Weights of a small GPT-style language model, trained from scratch on English Wikipedia: vocabulary 2048, RMSNorm before each block.
Each number is 128 + 32 x the weight over its row's rms, rounded and kept within 0 to 255. Layers, rows and columns count from 0. The size above them is the row's rms in percent of the matrix's.

# layer 9 MLP gate, 1024x256, rms 0.167, rows 294-304, columns 0-127
size [ 88  98 102 100 105 102 104  93 103 102 100]
[[126 133 107 106 125 157 125 134 132 105 162 123 165 183 126  95 134 171 201 192 106 162 103 136 127 142 215 192  81 168  71 119 113 150 173 155 181 168 137 151  80 110 123  86 120 108 200 162 114 146 144 156 121 154 113 231 123 158 104  89 132 186 156  92 127 154 145 175 175 158 173 139 148 130  97 132 133  98 183 146 160  73 129 147 145 109 137 117 143 139 107 195  89 102 118 114 137 134  78 162 116 105 140 167  67 160 129 131 117 102 146 164 178 173  96  92 173 185 168 127 126  97 124 152 140 118 149 103]
 [173 133 135 182 123 127 163  79 116 116  37 197 119  86 163 182 111 177 109 118 136  81 117  81  83 162 109 183  84 141 123 127 100 143 142 126 129 156  74 141 152 129 116  79  99 127 193 170 142 173 131 166 125  93 118 163 172  92 132 144 109 109 162 109 105 183  94 123 192 128 172  69 120 107  58 139 101 132 183  91  90 163 114  85 150 103 103 163 119 153  49 106  91 102 147 162 176 139 202 161 154  76 115 126  88 118 131  88 129 131 174  99 127 117 125 105 136 107 150 122  67 148 147 132 153  79 170  61]
 [157 174  93  99 137 131 106  50 102 162 119 118 132 157 106 143  74 101 134 112 170 113  39 140 137 134  90 147 130 112 122 159 166 108 160 102 174 144 174  98  95 160  84 116 114 128 138 135  98  69 145 114 114 211 118 135 162 135 148 128 146 134 114 157  79 182 183  92 137 119 181 137 149 129 141 128 147 133 136 137 190  61 131 121 110 162  97 160 139  79 149 133 146  95 106 169 114 185 106  69 140 139 119 128 120  89 141 142 149 139 108 118  98  97 156 142  43 171 140 163  98 131 120  85 160 103 130 104]
 [111  95 149 139 143  96 121  97 119 141 120 112 115 148 122 145 130  88 140  79 152 152 119 139  48  86 145  95 114 135 141  81  37  87 107 153  89 165  91  63  98 181  81 116  99 167  66 169 104 172 132 171 125 106 207 127  78 118 173 129 101 140  90 141 121 157  63  71 166 124  92 109 148 106 120  81  97 135 122 110 134 149  83 133 169 103 140 104 142  97 113 139 153  89 126 165 147 141 129 146 132 119 160 111  60  97 112  89 153 141 117  87 145 122 153 143 146 145 145 123 145  95 174 120  43 159 114 160]
 [123 137 111  76 125  64 123  97 105 142 155  80 135 120 123  72 147 128 171  97 149  85  81 150 127 179  71  92  89  51  52  87 120 138 120 123 103  89 152 103 184  92  74 127 124  67 176 185 124 149 173 140 132 183 126  96 107 135 175 159 128 156  98 105 112  78 163  99 162  68 148  58  75 116 165 134  95 153  96 118 132 119 165 144 123 150 135 107 186 113 148 136  50 137 109 131 106  91 219 132 106  97 153 193 128 128 184 141 100 113 223 153 143 130 101 149 111 117 143  81 170 108 107 129 168 116 158 106]
 [106 127 121 158 116 115 173 122 114  89 167  61 143 142 118  79 125 157  98  81  55 137 138 167 167 168 142 113 136  89 104 137 153 138 131 157 125 156 107 153 190 123  95 184 125 192 133 129 134 109 168 158 123 105 103  83 184 118 151 140 122 111 132 138 129  79 131 111 101  99  93 139 117 145 127  97 143 116 134 158 128 134 134 140 168 141 139 135 137 133  94 113 137  85 121 107 189  71  99 114 164 164 107  60 154 128 115 111 153 134 124 106 125 148 119  91 168 133 158  99  93  66 110 115 209 118 127 153]
 [103 159 162 152  89 105  87  89 154  36 115 119 142  69 146 139 117 132 134 134 111 111  87 127 184 175 125 148 103 148 153  71 109 157  95 125 126  74  78 147 138  69 120 154  91 123 106 157  97 104 106 174 153  98 106 127 202  98 151 125 123 146  92 123 108 107 163  97 102 125 126 152 133 155 119 136  92 118  77 113 151 167 114 116 133 153 111 134 116 136 143 124 115 197 143  76  32 130 134 114 163 145 116 122 172 104 123 152 111  66 128 142 187 133 135 178  86 124 108 106 100 115 129  76 170 122 121 138]
 [157 149 166 153 135 192 190 163 155  92 138 146  80 155 142 168 170 133  96 114  85  74 149 148 105 145  94  93  82 126 136 126  95 141 128 159 147  64 138 126 108  45 179 151 141  56 166 172 114 158  90  95 132 142 172 143 137 118 159 126  85  91  98 180 135 101 133 123 138 153 126 139 137 109  89  91 163 137 150 113 154 118 119  94 121 118 161 156 109 107  77 195 167 133 164 155 175 116 123 105 135  96 107 130 130 114  92 113 101 174 128  94 148 140 114 144 123 154 159 127 103 146 167  60 150 147  97 102]
 [ 99 151  99  92 170 103 139 127 181 110 118 145 154  90 135 142  88  98 111 206 132 169 112 144  93 155 118  73  83 100 115  60 137 114 102 162 108  58 156 162 130 144 164  74 150 127 152  97 225 119 156 114 161 118 207 168 109 107 147 144 156 184 110 148 119 145 144 106 145  85 108 134  86 126  78 129 132 144 149 107  91 134 127 120 118  97 132 125 163 125 114 149 127  78  82 162 121  80 172 141 136 122 142 128 110 113 136  84 123 135 156  86 104 165 135 133 111 186  80 119 135 119 139 130 126 136 170 143]
 [ 86  79 153  83  88 104 140 133  94 169  76 127 151 147 127 164 133 112 114 113 117 163 140 103 125  79 138  98 125  47 165  88 138 143 105  95 135 120 134 108 120 122 104 125 132 176 121 104 184 171 133 164 163 166 121 139 145 151 138 119  99  79  72 137 130 153 140 146 100 132 104  88 137 138 118 156 111 134  84 141 163 111 143  66 155 121 139 215 192 115  88  31 126 151  98 136 103 113 114 148 131 150  66  95  98 159 134 142 121 171 171 117 150 125 176 134 161  79 134 137 148 162 132  98  80  82 101 115]
 [158 198 103 159  94 137 153 119 121 171 125 156 114 125 137 110 157 158 140 131 201 121 156 120  84 107 133  85 164 148 203 175 132 191 143 151 161 109  83 187 168 131 152 121 107 113 162 196 148 162 161 109 126 187 133 105  91 131 102 209  99 154 114  67 139 120 139  88 148 145 111 131 170 119 103 137 133 182 140 118 169 169 111 156 155 155 130 197 181 163 179 135 178  97 124 163 151 114  81  66 100 112  96 137 128 103 152  88 192 130  94  97 130 149 144 146 153 171 105 141 139 140 122 172 132 160  49 114]]